{"n_layer": 12, "vocab_size": 4096, "norm_eps": 1e-05, "weight_decay": 0.016, "batch_tokens": 131072}
Each number is 128 + 24 x the weight over its row's rms, rounded and kept within 0 to 255. Layers, rows and columns count from 0. Numbers have three digits each. The size before them is the row's rms in percent of the matrix's.

# layer 2 MLP up, 512x192, rms 0.134, rows 188-212, columns 0-191
100:124096176079127113133144144147123125153117100154080146162105124129161125058122152154145097102099124109094110133131097131070080151151134087158172107175090130107105144135107103125095139105100095156075132090161122121123132092124153129157137167139100106096122098146132117107088108116159132117166101121093099138110107134169145118141129123120094183133143129095159125112132143145117088147129140141126117096148159114093105112121141141145142155165135083151135152124102096129120140113117118126159095126134132089154139087122129111107117115142100128122126122156107130112087102136086113130
090:089125074142113099116118166146153124117118099134129128107144170104096164157137122148071134163137102119116166119150125127082116164109125140128097152138117104079087125155139136135114125177144131117104157137155153154152111084133129148108111097132135136158081098166087121126142105105153085099126149154104174085161081128141088152154142135161092125083106140113136099102100154106149117102105117142124108140116104126172139136155163141155143141165147078150122149109135164147144087163132115139132115110133119117153123122128114132112148085071101139135141112130114123123134104134148168128
101:128107123116082145126182144112131158119120145143114165115122151137118119126138116158085117175152079122140093111147147116147128120121077099079160128146125111092142128125131117073104161102129146162149135127130136135107114143171136103130137130126163145138091129083132114136090173117060157141139093139145133142136109151116104090150140127124135136146114121129085092157083096082127133115122161129121131118126105157137133164084155118126141159115151172116107092065115114113076122159136128143095101118107156155106161136134089120180167127129156123141086131126124126081129135140159148122
104:159128151140106142129145143119127109092122097120121101171113110133103081125181194134110158122165123145160131134104156136159121110097121102090121100131161142154129117144126154116084182150110120135107164122140191153118150123188130128088120141102108098144104106101109098122087106187142144086149111154138140155143147120133159130158119102147146119153128135103125112125116124114155105153143128128110129106119164134145114147120114138080074124124113102131121111121165126146120083133111098078125098122136174120122078129108106142132122125142109117095180141072110117141149114115132114080
098:155115114116149146127077099161089119135099124140136121101133073146098118095145131142148068113129121130112108121136143110143140131149143104121127121091117188143127104117155109090118155187134131094103140090071126135134128140100135127121148120124092139131143127135102114130127113131105151114134095087159136120097132162118134084074131125095148157104123112125135143140144079170049142146115128112124134103155110129142135123133070176134130124143133129139165119125142106128114108142143092128147153094117091172105078152113192121113115168126117135157143121071113159131114128136101152108
099:158156143100129106112137103101139145126163128128154106164064119173144133139152133141102134173175088143108152089124159137134165162143134139108169158176127095126119124110142153089193107098128132150105130122167131161115162142104126121124137176105108151162143118106151119138141124129162157135074094168068119140140131128122071158133150126115150106100130103142143156097108099105152115130116143138093149154111123115130112160115137143154128133142122159124146101146142078153141110127128126117109133147105120152175134096119123171124122096128110100112133173094142140118077100123138139161
087:150136128133104123134157118123115146130150147093111126158152113157123116141065149116136140081138083151152099144148119136136144124130119123140139125113097146168094182164096121108148144129154120121132180121135106088141118158110139111155138143097188137142141092131105157188103157098148134172157128112134111187120127136125131073094134140108135101140158091134134129106151135140121140131122162136175148143146099174118155134148130147146091162106126128135096150160086106132140115141125124127132133119133082155106125134078124130146118154136157198132177124121110148080140137155178145136
101:113128116118121126085085124151149151087129119108136138174149116105134104134144085115128107094074113155143127124147150081117154121097171172099169133134129146130127139119111131133156126126152133077103164164147154094119117095154139114134090157051076166093122111127130143136130122135144133112099132134104123147144136141139136109153178099083154119127106147160106132121104081122120131154138091107124134153129150150089126110111134124125133152208092124155074143118129117101167120135152112109120144104145176114104156148137104087146134144100126120143172152127142125095130109125119161135
099:114118159126117143117132122099134106140123134129125139135094131141108121147134110102089176170125095135105121091121060156193159167107139111103102086160166097159154129115099128162155174124072117136114126108118121134123107157099091151146106090114158141139099129109112096109095139110172178091169106156134146110142141127142087118154129134164135142113134154048097112172158158110119140112102144118144127107182139123154126120160117133115138143144146106122116101070111121128120129122126146153098130123110151138112158099122140135107135117140119116145143163167162145151163133111117133126
093:111105116122155107120140117141170135141160154100156119108092142112103161140145111122115124148116145158118111137151083147148128162087137118118145160163114133171115133132111149172109106178091127136113123138149148135148153175137110170118123181116114149083088123099082124155118095138167109102152163109102123111111104110139106178100126170100137100120126113160113157144125141165100132078071131121142117095151112150101099119164117147164125159126148097143091134153113151153131163170101122141141150096153111144151138126140113102130157112123141093120152113128133170079134133113133186135
104:132118132110123128126131136129148119179097085141172141116120152099144119125118129077154168093147132130093141123137151147146053137089128101149138101104128141131089125132127115148155170142138088104153130092094039122192146142139094150144098098165098151111108123134100121131136114144145123101182048135102126129085167159118121153086126112102119148104133108150160162129132107113093125148103120109109127111172146125108145159106106122122140123143116114118135130148143135144096153128125136130123109131147124115146151144118083139105112120095135129131158117120139153144161106153141174155
100:110126122129121114122132130141128152162136132137118167120159136094163124128115163149125085103131170110139144125162110143143162130098126087116083133124089097118128135116139132193123129131108122100179124131092090126105137142128108130101128148069134157148145138143078106126090132180109140143104067176150149120165134119176135142153136082098101122142100087114166152125171098112151086166113115128119133088116119096147146078127134097135134146135084145146089115103123131116113105139153183123082116133123147117110157134154149145122099144140144135110153097136157108144152117121114156162
095:141104144162173168113124139127122128106134123127097135133165099118146151141124073155123146168160141120119185127128113104144132080163117183164117078133128131131113112057105157180114145088158161137132154085139115142089137139167134165134101129150167144134135135094091091150137134115148156116130119143132134159143071118135116106159090110115142084112154120136137135085110122110147150144108139109141167141114106067140100126121103131115108132119126119152147084154138158119116137151142118142129128121122140165162136097156165120142140107155112152150137130088109133094163156112140103092
101:107115108121167125136086106151113100101114141113179139130138112130124101115137135130118103144100122121160135152155098130118103109122150126127101098122148125159126091135155105157078075099114111124160149128133106161122060103124110095148118090112112142099152101131168152146147080161061160138117121148140139155163124149132096136091073149118137132094146125095132191093107121118107138169073127107110132121093142132113103127116107142126121123141122127107116164126142124119055146181135084113134107122129147084137138110108139148145132132108126122092164109145126132157140125128175095122
092:140111109109137140119121117159086124144097123101129123097107124122164052137110151096134151128134131140115097130111099084110119158141134123104130100123101119122136124134109079118140145147133124080136091118113141153157129135115112107136128108082124114112191113124110147116095125129155105118150164162138133124117071110160148134159168138174089169159102138156137130121092076131157143106153170148136160148128132109132137111109154143146121212113150120110136132110163155165137137165182130166138166135108118079155138124125125134114131140122129116137159079146118154139162104124084105117
109:098151144114116115117083094118110129149097122134149112105124127133146135149154145127168116145120100178174135100107113128173102184121142157140161094105132155120113077118138116145109132150158107101094133160095158144114085165170135155081104123091100153095124131106189168152083141118124170155116138163147121104126118176153145075139106141122121113164156151130139147127187144118110152142134122099136116147144109127139071122103113097114102149142097163118126115114123117159141128141143121106100128114158127134141105116138163150132116163158148152128120117111172108118128131171114122088
107:145148131160153124116116065147166120097113080143108157156152092070155101113152150128103108127162111132158141111116182117139125144153159108172123172108181154145094159100117126108143118119157082124132138124133154148112134150132133093112129114178115097080130099084138156122129122146088132115107112122139107125105119140124168136108123116118104118129099092104090099086146103092111085172094126176111129097121129160135129143174107133124158096152109129154123164114139140122130114147103102129130143106168140086125143111148135139120128132123083110125145126125154113102126124142145143065
108:122127095141137112093124103087121141105105118132155101123100156103100135131079146118093156118097132175144120144096109064139111123121116146165109083122134106152126113154124138158105133100118096151092062113131130139162114131127109087119135146187107095105088123125163122161116158136135126134117128116142158114120172102127155093106104134122152136096120160101110152148101112104109107108140130147105130152115174110147129141065131097112178146128153118163124129118131148154108093099151148180161084114116137125094136105130163138131103154140144114133179117158118176150130155154132154123
090:119143160133143164138132154139128124146125120152116114154138164145087098110100071152121140124145139100095127154112144139119131108115122102145094152104151099171131129112125083140126108155116162118094127128125114112151109118141153173144147114201123099141103180131111120119105177129142111122081128126174155124089107098133103129094136135171116089107114096121160110127149142117115150123152128116128128141141184188135118129146159159162096166138163094080113102187103132103099122112118168143157131113147146152134128145116157108158135084164108125142133096090152091133157133115130135125
093:128098134126136118158145121149145138122146091123118119164146143091123134121110128139153154155167146120127124158071114137114150100115142079126112105106127138142118133145142073119138120151113142095178125126100098107107116148133141128120126112121132101101078140119112141091114132124157075114144111136134130123148172157096147128154109111155093141170151115146185138123151136125145133127100075166171113124180127125145113150078141095153150164129140135116129137140163168129125098086105132126126125113099101169151125195143174135132131156123083106127150124159134065108122105152067137096
088:153106130151185151141124105135122089088124134095087134083173095116108137123123143134093149136123110144115132156117101140151073127122123135152103109142140110086128106126107092152134109087103152144119106111169110137140110102134138159127107134163108119110129199128112146103127110117111097176084126097108106110133131096097119145121152153138125131132122102183110066141109117154084131093120126167165150115117121079097113110083119135130105134138113147142125105156105101159139159112132129152133106137073126095132090132134130164075164131136138090132095118118130155173109121143136096116
098:148166117065142139099148172124127138128138152157152121168140143131133091106118103139111144163107122087105132154150099122122182081170116115112100110100147143158171115156157117092097177151102144121084174137098106131128093136136112105142135102128118171128094137110106120108120123098127115127172123083141116113132140105099127078147080155144105151118138100131168137093132144160114105126116168144116132117149141129128143137133154120117100144107108168135184128127107141132133125123096102129084105058136116125139103090119148159145146101111084126144093149104139143129139168109108123126
088:117161160122113152142160122160109143127134088120137133115176133137144146179174165110129094111114121169152125124144141116156128140125174136101140205112143136148163117094112141100123094131094139088111112114119108172126158155119147109109100103109123111156112156161138123153143104105119147125136106125128131125118131131132148090124113095140147118076111142167119116169172133134141145099171120119162125150171099121141118154098140102143052148149145090116112125146139112125110112125072111137108137117093124103091083124166141158133128108104148100167133110161120125105115107140095187118
107:123142131135119129135144152095167116123077109125133130141141130119144106121119148085141136096137142141145124123121144124128195143136143125117137134160058169125113137147146130154148097083152141079130159076120122111085141079107097120132130135128143122129167135113096120130109143135143130130125128150125125134144168146173154132097131134138130108105103114123114112106140137150155081117121167169193125077149135140108119102170183096111147129158087121147127153129134140185147159109145172116095147140181125122128110117144186119178141133146153145125095154159150109099126143101097095123
097:116141104120107120135105092138102132078115093131113126133136161118130135131123143118086109133082118157120128158107109081120134170144156147091142140104108135155138184130108134084159096109127120130144106131154124164142102154161126139111184086094129134084128100098155129107143120170141083145123114139140130092135164074167128124101140139106106108169131103144129146154165127149134109121127178143145154137121135159128090158094174138134169191136153144105114110102097105136104140119133125127110101110147169139118132163127205115125136136141105120113128119128158150125132102108069128145
# layer 2 MLP down (transposed), 512x192, rms 0.0709, rows 188-211, columns 0-191
098:097151137101108124109092109123135137128104124158132151097169120128110098130154114103123150102150156106101111127105088086142130157121108142113150107171099132187126093105122118113133105152085095087142141144096142093099102107108144093136134107104100110134131117138140198163123124152114130127146102102110106130156111126109105140126124119135150129103136102129139118092162108151149166101135113114134151131112062099093111116123083119145091167131117116183124120097135123149114125188097079128185149120135111107110111125106110126127161160140131117136157123135118127132096140118129108215
094:107114113148123102151093166136100075132126141156127144079139136149093155138142146170133148123118115125102157104120179094092088076107138105155128143141158124100170123160096115129112139104130104123105130103117109150124094087152149154133089131108175082132135129112119141137141102087098105157157130139118138108134139100117096159154135118155137120114151098158068128085090149142132113095145133134142130156147079138160147141110130112173137093168118110140144135125122147076126087108115059151149132159157131132141118170100116117118142118073128114162133128130116120148128108141152120104
091:105172127161150195136134118147102156116110101138084099133142098164141143149111114143107147126159134123163115168187117096093125117080140150115162146149117192093116112140126131090153098114128161117123132116136134159139102150113131101124156130102122166153098096115112137135109163160088126140192114154153140121120146130165098129130186099111094174141143092124134127134138145146102108144114158128142122136106120094119116168133110073105166155132136122142079134120134131116139118137136138143103104111118148137118134112127106148145117112151123062096148082136136155116127137127131106071
101:162125073120126148108167076151120132130138156151118154142082119072056140140139096139127140088129127090095156111127095126140122123113146132163093096136091084156117099112096142145149107133158171130118121147130113140117122160089098142133126096128132149131153165142092113113131138085073104104143145154111088126172115129137151082147157108142131146147130111136108151105147103118125078100099129148132143128125089137171111127110133140117121151096095153128144108133125119099109126125092151146168142142098106163131137163150131113128101044140159112156113120121118128133114137145103103122
097:140152163157095112151142104113123138129115155142096084134121168088139133112113149147185177141121176122171117127139124188148111122154091092127097154128124092158116116134089113153103108116106146116115124146081134147115164116167161143158126130106131150119155129094145108148137134131119090106117146127083184112114105153112115135151161140132130130149134129082110085190154113156131103107129150148134103125114151140112151158090156127146126111160163160119119127144117121121140113124175157087113092111142124102135135112093125129117089133116168103141121088153107132081143116078126169121
098:154117148121148155149109134090112099100157118090121100138097094179145091108139179111086108148146137135115145094157110150142136146164185090115153165145125086117134107094144121153167106063145159135140129086108148127140124154141098118132145178110155110152153105100099167147137090117174133161086149124114128159096144116130087157122158119099163142107154125161122076127121112176131138125115145129111165110121117161143149133121121110139132145146114138115134111160153115127140135109172117132122152132132093124121116117084134137137091113107142157158144123127127105103091110130073147095
092:101113081129140142117171087104101137174121120164114086180089110173100096155135165100119126146161151146121094147122168071175113143127113119118132140140113123122135164175113093135161084138161168140102143154132141120134145164114126135124133141139120142104128107088149141101149132123114140118134165110147114148159195088150119118141126122137116167104113061132151118076143136162167111136098126129125160135133116149135159118147113146122117139122150127134143140130081133102141166127094127107118077104113106121125156143091131115148081129167136131119118142154095162109152135150137106118
098:099088146116105125105131126139102103127137105141143154138131165111089153138111105151120092116122123135144197105165179128129125126105117122140136134105056147136126131135131121101159094098103129136131086153121142120131153119126160138115092116158126131146120142121129116105127107159152199128112088124128157052111119166088148110149108158158123150087158125143149148078117125136143143126168122133112100113105138122113141124077102108155140125183151086140144102146163145115109148108095093120110131092080112160143105123104126122116101095086095148110129132146132153097111139147127100091
099:132095144126145126162133114128135161118128141181134146144159146085068099154125173175156145088134095122132131113135145074075111124159151158159132115123137149104134140078182092136133083168132132104140138128178146148092158097117142139133161124126132137085115136147100105138103121127124093127099139120095130127091154150125120155136129099140097136117122119174139109117099095102111150074137098134143149160164098157115132143059109155144096108122089120138137115154151155126157100158103115110096143149119127098120137089132118104119123148113156135129126103102106135104109130112159112150
094:109141104108146137135148106145115104192118158163119105107123130099120173162124089155109139136140152136090169127113104109115157109130107126184139085170120161099122138144102106167176100115093126095116109149180134130108136139128129176147138101097146132162153100097145125156120110122117099102118149162142113122139153115134096127087146112120185128115163127173172138153131138121100139081108108142085159119099103167157129113098151109138129119098207141140111113128138093146126133103133138128136131084118133130163148135145116118130160124122140130098143092103130112173147122107121155110
102:131130107110114118150124148123101147158132131138115159160111126112174120160132140170061151142107119112156130063128124107134158113117137091112086129142123164169141083130103158072093129143144088172075101147103185113140124113114123116107138121112138128155135073120091140088110111097128093124105152125171181158154125088144149157166131157131126127162156149108156141141104115156097130111183106076131159114146120104146114116160126135118104134136125136148101078111129158087136146096148126141124129132140121141108129124137109156126126135162106142135102106107135141108128130100107092133
102:143109165099118150104135125121128102084102097139125103126128122126120093116108164128138130169116137159138114110114136131124136095129114136181128134145166189135072085144134166122126149154133109159114151164132146118122145101131140092123100124139175085136144097157094077116155144088145071136129111082111122142086156136135138140088125107109129136142134151124135077106124162077096110141153109150148127152146083137108136114151101157124132143121130119174135087175150097132114127146119085107120136170107114097143149136148182136123112118166108150123126124126148142097163144123170104087
100:189132139094122093176119108124108146109111119103091053131084133135092111138134106104079098126131120127110160150136172120122124102123170115114142125122100143149133132140165127112116144158146126103091133120125126130129122130170112102083102130121147093174092111137124103122122103127140123123112058146141127139151144093114085151102112086096124134128097130097121137064095110104168136129152122131117133138142111131080122142144117124113126120087130124126103144112148166114107148112113081146107103122148107081128126169089125158125130116108097079159121125150151156090095138134093142165
101:153147102140110164128139092124140148132146128132164143121083137108163137127144126123129143132131155170189119119103133140120144117143131153156124129150130117109095158102147102098110139160146128088133131123125104071123158164166160152149082127140112102133134130102110116127122109136149125133138119121118107128129117148127140117162150137126187130124175153147136114120067152105131153130135127118122107095141130128057095092144184124114170087095158144101080142067135153139201083086116143134121132102101111133135107172148149100153145155144123168147117138089111110151134148096127131119
094:130128074135107092118142114110123093157120124104139135120088104119111159097156174081202165143154162140141101153117124166134120140163152149133119124127092125120136084116127148109125135120124138124157162099152109136107142097122098112119113072117140128169148144146135085158102136115127111127141183164138103121140103145183139088119176116127112160156092112075128113154125107115117140143080132120135099135134163129145144130109126131162135156139139121120132127162143141132076134104185143122108120111146123104151152096100135142120163111143113130087119144165132096132186136168128119089
100:115122113112126164140068153137127128160148096101144113143128148171097103111128145113123136131121148151141121096109081108094080100170133152113101092135146144130143157099139138135139149099194089120098089090139120114151129101156121123111115137098143150107094059130112117122120084118113146145089166117116149105112111173142125159151123132130152128123162122158123140145128138106115160086080169108101106113140141105107135131107140129164107074089103128083127145144155180126099115127084148079118101153132095117127110145139151139138135141137150146103116164114111103096107143103124149145
103:123122137144131142098143109103153142142103140095139102129073151148060151169135144126153151118088140127134153172139129125104098133119155129137102069169100126108121121096134107134110107130125122144139117154166085118164178122112126131090122079099154135102125170120155105132120130132091132107145119150107133144122136159151093128158113095103154116158115122117146153118171134164109115118109055155124118113122104121086126155110125142085113172150182119128131102169124127155168155125114123066175109084114129145097114124168111139143114121129145108113113097157131143111137157131135096109
107:145112121109152123124104153178148160141178094098150153149170155155131164143169118146099107133143101150126110111114152113155140116155152094117132140137120113160131151118099123129138126119116165092106142121135099124120147111109103183113134122132092119182145149125126123087174131162132133122093118107161113119172117117130144107122120111115077159102143112121181123121130141173162144132107064133098125158135160106121141118145121143137131179144093112119186128118151139108100152119123140133152166086130126135211149144118130143102133176125126155161120099105151110138162100137118103157
087:143118148130082122115114120129163123142119117117160145135128106115127152110156136168169101143107137147116098119091139136112144139126128143112112131114130094106148117126138156131117125131165103104113103094112124089095142134155144113114107123097122161109180142119130181053114130192153152094152112103131156147079157116099108149155106156150151155122119179117107130129095116159143189108130157132121156156131155153161114099143154138083161105111167103113125125121150135157123120108162070159146092106119095134097144168118118112147134124098085087148131109166108162114113130101146140146
096:099099149121137147142146115115131111133122096149110151081107121118094128190133159207136106125136120126083105113100128135105098121155106129086152105139160121125115114139127104126130152151121131130132128087136150105137135117138139107147144142091127086124133094139112138132143064141128056109122124150142108086141153157130126131091117148134139100120136144162092137155096170157116094141094117118121135131131103120130138156133127118114118070174073150127117151142155115171130139079173116168139171127121128115097103106108162175130135147157162116164116166128111171138109096100120144134
094:134137108099120118110180112134129112098110133144119179108170136090103133085083146115122109148119085078160167120141125145154107145152127123134110123106129117144095143139127118192161116116159136126151104166126137164141125124094096150142091107163124134130135159141104146125118160138142133116114135148093165083111113099127130096089126131120124135116076152126115126127114110093081120137139146100158141144124132131098113093093199089131128153168094118158131148158122127166140145158125126138139136099127089142120158106128128093131155127082148173144086119121129094134128087176176122155
096:082116162116124112165132089101131108138157124131130152124167108106163140185125154120170135159148119128184089174146116085165122110112095128134101125137157145164100116127103152168150116114129115121155099152156131119106160149143141091130149131113145111165156099117121143169182126164115125127133136148111166151071114072120122127151114129119122144105180130091126133135116141147121115074133126126095145104123102152095119086111100133123112134102121091145089112119163101122155142161141140104158124128113103086158142152157143107138125129127121128150150092182101146137144137102123177115
095:132156121104149134057123166115158122132126098149125170145128167131188134131135149151148132110101117104163132134115127157106117137118140170120117125081132110144123116102143134090132096162101189127106128151095082118105120170103108102152127145145089133123153147122116107134138166116119118138116104131133104047120126092117148149132175142146112140119136120101139121138121110157141153126178130086151169157125124125145159116084166122140092115145139086095111145133120168135071114148104109087120141160130103134121087152129142144161193108136152125138135132129149097134106125103104133148
103:143120151162118131132132162114139149142162162159133079145149152126110097154132077151108144123155104097130142112090134151138109117153086133136060131151148135087164058117145144158105130103133105106156123188158137130156129118136130157109102121112148088122141098169112104173159108080143140112088126098113117141132132053144129136138083097124119133108117067085108124138167128141132143135100104091077110095119120121129149147125137108133132110149148139125099140145126107139102128127149112110131110139073125110129174118135114133124125160132147137099135148137127173145156156134127147104
# layer 2 MLP gate, 512x192, rms 0.135, rows 189-212, columns 0-191
093:103108116106121093167146146149161128132115171139107110150113141139094116103172109152141136172147155099146104153112154131141085169058112182084132115132129121102123149153136165103153171165136142114108102135135109093117123115150147124103150117149145149118137130120117107155128088126145135146168130152121133116116092089132098113153139180094149123170098143146109101130130100148130157125144081103126135173151152163132133143098152125162110140127108117100138114139099140113143096118087078125107141153138116182155120167167108138093118124124127105134166151147153167137125121141185118112
096:175100125156148095130108156107118102172108116142139114115161130111123134145111129124119105172130148169089162118119111167161122129138104149154106111106125173173139125153126143168126134169142132149133133114141146113076167102109149113138113159128131145126152131127117103144135097139132108148137130111154112118141161095129134168126112144152160107134137137089170134094126142174118140139097050130101171190117133173084145093125082126105119092140131149116167172141134126099153114068111118133169153092136126125132190135119137109080127127101120117135132142106152127126115098161129130129
097:116143093096135160130163131096144113094101111109139096099095172143163146153128113137167136117128086141145112178144190109115158195122137165077148134154127124086178098152133106108100111113117143126125156111136111138126123118151123138129126142155133095153113130078163092132146131129110164108118113126140090111115137101153089101064151142144130108131136127120112086146101147117184150149143082144122130155094149111120113117117114137123135090087151102130133145120121143163121143155145168085143129117147156140124090135154163148106139156159090153115104142113139153101127107149135116090
100:146141121151125145168139120138110123164123127137125125161159131117147122158119162081148121101156132118080117129158080110097102159116156102097122166121109133138113082080130150148141112121118185136152085084143095131110104155165158074162126151138051174107085131185124130154154139134109133127138105120110175167146095125117117136136134134123125117103119135130114099081124110128129127111140132156127081109139114129082132127131125116102176108146113158121105155119188131139115139113084091122129168168113161138109125131146072115106171120118134136119127114128119143115128118124115146145
094:133103153141167095112143146112090137138149110132114138150149114163124123113164120072129094116160102089112138127132137081157090107127161127143104113161122114132118152131155141145116084127144105136141138059112151125129113109145166151159132117094129111163182143120115134139119121074115125160124127175142115119143127135119109121139182161173155111114084128085140135139134127147121122142158078100128155110094113118143158103135168110133167151080144104096115127135109172121104088138118092130117130086148103081153147147118114133178113120090150111089136135147112084137135125126169125097
092:123157137126153136121118139093094152122110131096155132036143139154088121112138128134160125149123162119151141130140115119132108116112172154138101084161181117120144091098155107137137125121106147109129086140117139149144094085173203160127094154138090159136133134147141078067131110118130134117135120170119142112134109116118139116145150136156144120134078142109135095122163110132130078141155111095140118128133098115103146116128163070117125121121143165117137098144138074157106158161131103101124089140101155131133103141161107162139139134113094104129092111105130118149129144117109150108
107:116147135155105176121163123133109104142144163092120103080124100094111166121082116158165152143157138074087094086126114111160136156113164096091136131128108103145150107135128130130122147115175138086117106099178118144147100127129113119089122087096157123135179118103104106112093137133123153120107115142117142171140117135151148144113106158149139120118116090180159121132171119139107174145110117142132130141161131127158131162151179134103117115122164132136210118174157137109127116117151147118127152120122115094130127113135108158104143125172129104125155167126126112123113095138156121133
102:085120130164140145092142172120100171172093130096131106129120159168161163166118127145111145177187154165111159149140120134126096088088122108126159150138102100137122122097132132110122151113131112149137127095138088102148144103113138101158084144123078151105122134122116130145162123121093115157147092091129135104172123131164133087137121136160139110130120103136097105143125165127099123169129157128127112145164131148091126145139114125103132158121139165121142167128118121101169135112160130154132131127107122129117133164148150170155138161169124124105101134091176175106142156104172131161
102:132144115122095159096138121114146151143171126108093128096162137117126149119105141141116124124123103137173110143131125147107128116152108118148093155170149143169116140078096165149095121138147156109107145140080142137134118154156139092158143118128112141154097130151145158130153095142126186164139104102113144151119143176090148117087089150156134159146133116095124109102170134126118083200151104126146095146143123160128126130138091120114098140098127139116108104131122130099121134105115161099115092183102117117087133105110096195141130166138100131103119169125109142151122164168138094133
105:145109083127146155116136117134130134110147159128105087126127135091090175096129081160122094139066159117119129122084141097135182124135146136166124177118061135122120120103135133133125153134113163127081124141144147157116090149135102117128147103121109115110119132107163150123131142121120123152075151117143158119104114110154158118123181136132112160125127156115095120116123135123143160140129078124114126110152107123121155129138174160139124104127165105127087124138135155124125088089123137161123112090180115159121130111166185125150195100177092140123095140095108149119116149123137115130
099:136119119116144079146145119122077135118081170136112137171116096117107185147109143160118142103113115136134143120146100101104138141149103124092136123163186070124158151160101121152154135113143166128140148122133184153120115115142101143126089100099093126118146163132113142179082146165117156143120155167134135105174126139132140119075154113125135149139130096111136161127167102128133090112110104106136141070104180103114147129116140130149124156116134120134150161087111162109128157136158138128159162117109138128088122155129098134161145134137163131128088103152129102157127144154150140159
094:115134109158104133091141072117135136112105144094147172142142130091139150167172162115147136110120155116190108127103137153104127151063081119124119152130120091103093115091136124107126129123125101082147133100148111109151128102100116150135120123125107142111153110113145112127104102139139109084127108094117112071149124199122154135122110123144106152113149106136134126107119085158121088147133139145173121112111129119140150140122091098103126110121149116142145136152157110156172126117080133156101163119145132163159108119162132149136129115160111160124092064125137156160150141118184152148
098:097163112168087085150137153135164127172132131109114120103135157137110177120099108141136161146099136149149122146112087115130110118117103145097098127163111111108103139129149106162114113126097145091143174138147159084156077129128107102127151085100121140119114109143151180115111159098112140196088155100125153149138119141124148092110110140098129135158133125138105126118108105108105152141107129147111195101113083120118080106135108137072130139130150136161099106145119118134111065130147135133104144129105174139139159146121092133121155095115111152140128110163143108139145128104152108153
095:104160164124108156152136130136152127106153178115134135131138107126114151121146101152070127155137143104098164102132141124146146122116147138112096087149126109143085161123101088123108109164128093099172102120114147119131100149159146099114110192166124131111123117124140130101128173101142155130072109123110122143122145118111139127111109073158149063096166186134132159089167141142130122137099112125143158102144088110133156122127118092109128120104121125132100095108112095112174152114072153168121124145099123128093117152100139150161120081166125141133128123100165144120143153125115135133
101:125109119134115127203083124108141136198133076095119132134157116124108104126129118166114161189091116187167113089136137113094145076134134118096134131127128135121103122127158159155108125102119139136143136110130128123105101081113134116147115099138151153133111116162158128145124136084141144101124129130113088148133137135130094146169111121160124146153128107163123115120129129160126121131136158118092135111100141099085142121132137090128097119108138159135076116115135140130101176107087114096117132127116147157106086121166113095101112084166150145148135122174126093152156148169129175128
097:086090116092106145144155141082100133162113135094128115097145147140126134122098118134123123145098126143111071087150102133150108112133132150101108096124105152123153094152130153138117092133114181135139120153154101120102092115133109129111149148119174137159153126153141111172169090131119108154089145102119112156153139123160116095131158138178166128118101156150122130164168133155112129119159131108164123145139101138121106150143134152116122142106110189160121125103096138136104165104139160133154090124127114118105105122050107120119174150139188113165155124097091140123146142126131144150
105:144162164120165142202160101148140089128118116087167128133131137139120086144147130122144125133104159121117139106151167151095165186124145173122160087149109127147139116135143106117151141114105159147095072096149114130113098139109103114132129119188118080134151133133081123149143102131121153155084113095105101109129138108144114141127118145153114136110141154102111108115092139096122156123106153185105105157111117085104101107114127099153120106126127075096101168132085156139161131102161115112111128157106139146149090105154138132098119123132109115112101115174138137127128138136143158126
090:160146147135119133112109118142115117109125128181175165119141148175098164090094131128146113143120118152144095135155146121125163168141097123134087174110139128108111132134116147144129125118142112086078175119129119106135164128161138111121113143146128111128152134116166160120145100147140159131127107097124199122128145115136089154117169127112143164092123115084158134136101134118128159078133122131118145127125112158159123129123153167135133143080146138140108160134139114158110152099153111133188095094134103148065140123148130085112124142135072092105144121172115124133129099078156136169
100:110118143086105141129108121109153117140161148100124106118097084172104131154110121129168096146081116076131131104094127124105126080155170049152144125101116095115137132141132107124143106157137077161107174149138158073133131131113120121161120119140104110102105119164141111140129112122138178146110149168151140121109130148094135127153089109099140115095152128137105151110169146170120161129168094113126120106157115118110145113109120105095130146151125112128128135115131119140132130113142172159085127141097124125120080134110164165150118139124114141137130090122106137104164149120114056090
093:097127154165130143166126154140132096126149070103100148104123117111147109104114088141071119128100132155119143158122108160176090144182142157109152090113091165126142119135130172152124098100159123125131137147155150139156164085130163150139126106143142150115126125168102122130122114160143157116082116120135144118109142133102130177089148099121149144096098138145120116087139126117091139108152088067125100096104100110176133155126117124133154167147098121160122105121123136106137126124122105152107159122163132091122132199144111157109131129115137136130137100103120119157106125154184124127
108:113102104101117177123132106127141145125131131144150139162129094116131108124096112177160138144101146148135138107134151084126167155122077093142155159105203155132107131133133122144136103162103172129118112113100141158128118141132122122126159147145156135118132133140119139145129144122127147161159132137168120127110134098120134196152116137123089136094108141144159126125134118179142112135110111100088049138137091157124139137130141105165124134150157135152150113133152104080129115158188186087100099156187109141158118157134123132107160117137168144096167115117148137114138143131113148108
096:124172113184148133102118116085116139130127108179123144115135163109122158142079139140140151084133134147173110124155119143140111178134128129118136192115092134144145113117090169109133075135083134111106118158105112108111117136130120087126115120162138126112141085110144143141117131135143129149145137116137091118131117089100142161132133129109150152094148132106107113155169156145059154140140125097131128114087142118127153171133142151101087103160158113109103128162102118122106095075138148126123139119125076141137105083136179175157136127112138117140137178098118095103126162113136139113
107:136151191137146143119152089138134088144174122142089188166125119147113170142138126132148116136110101133152113122102145139126155133158135116139168151110135149136161133121142143147077091181157105096067123073155116128103127128130098131157109139085148119108154126136069071147130163091128111160124127138095106127152138131122131108143125119116120121129155102124137158134136097088132118144128124195093133139144090162144116116101125106103151154111175117168174116114102154117147120126151129153125079150131155146101135116131140144172156140156098144142137156130138140117091117104142137114
105:126124152130162121138122142140124099137128150136196093111112144174152095115116085149143109128128148112134131134173165116130141108121130172136104137118127125139165113151170167156155107141119137112115192163127178145116141145117111160135088122141099143150150106118186082136089142108107107142124174142136104107172130118081127123149142116134182136131157113131072138085130145149142095152167117112109139100125119131137140159148119097123089161108124072137101123173135121151133148095125120169113130109111132124137154107107139126129101099095087151188101131128133151121102135126156125159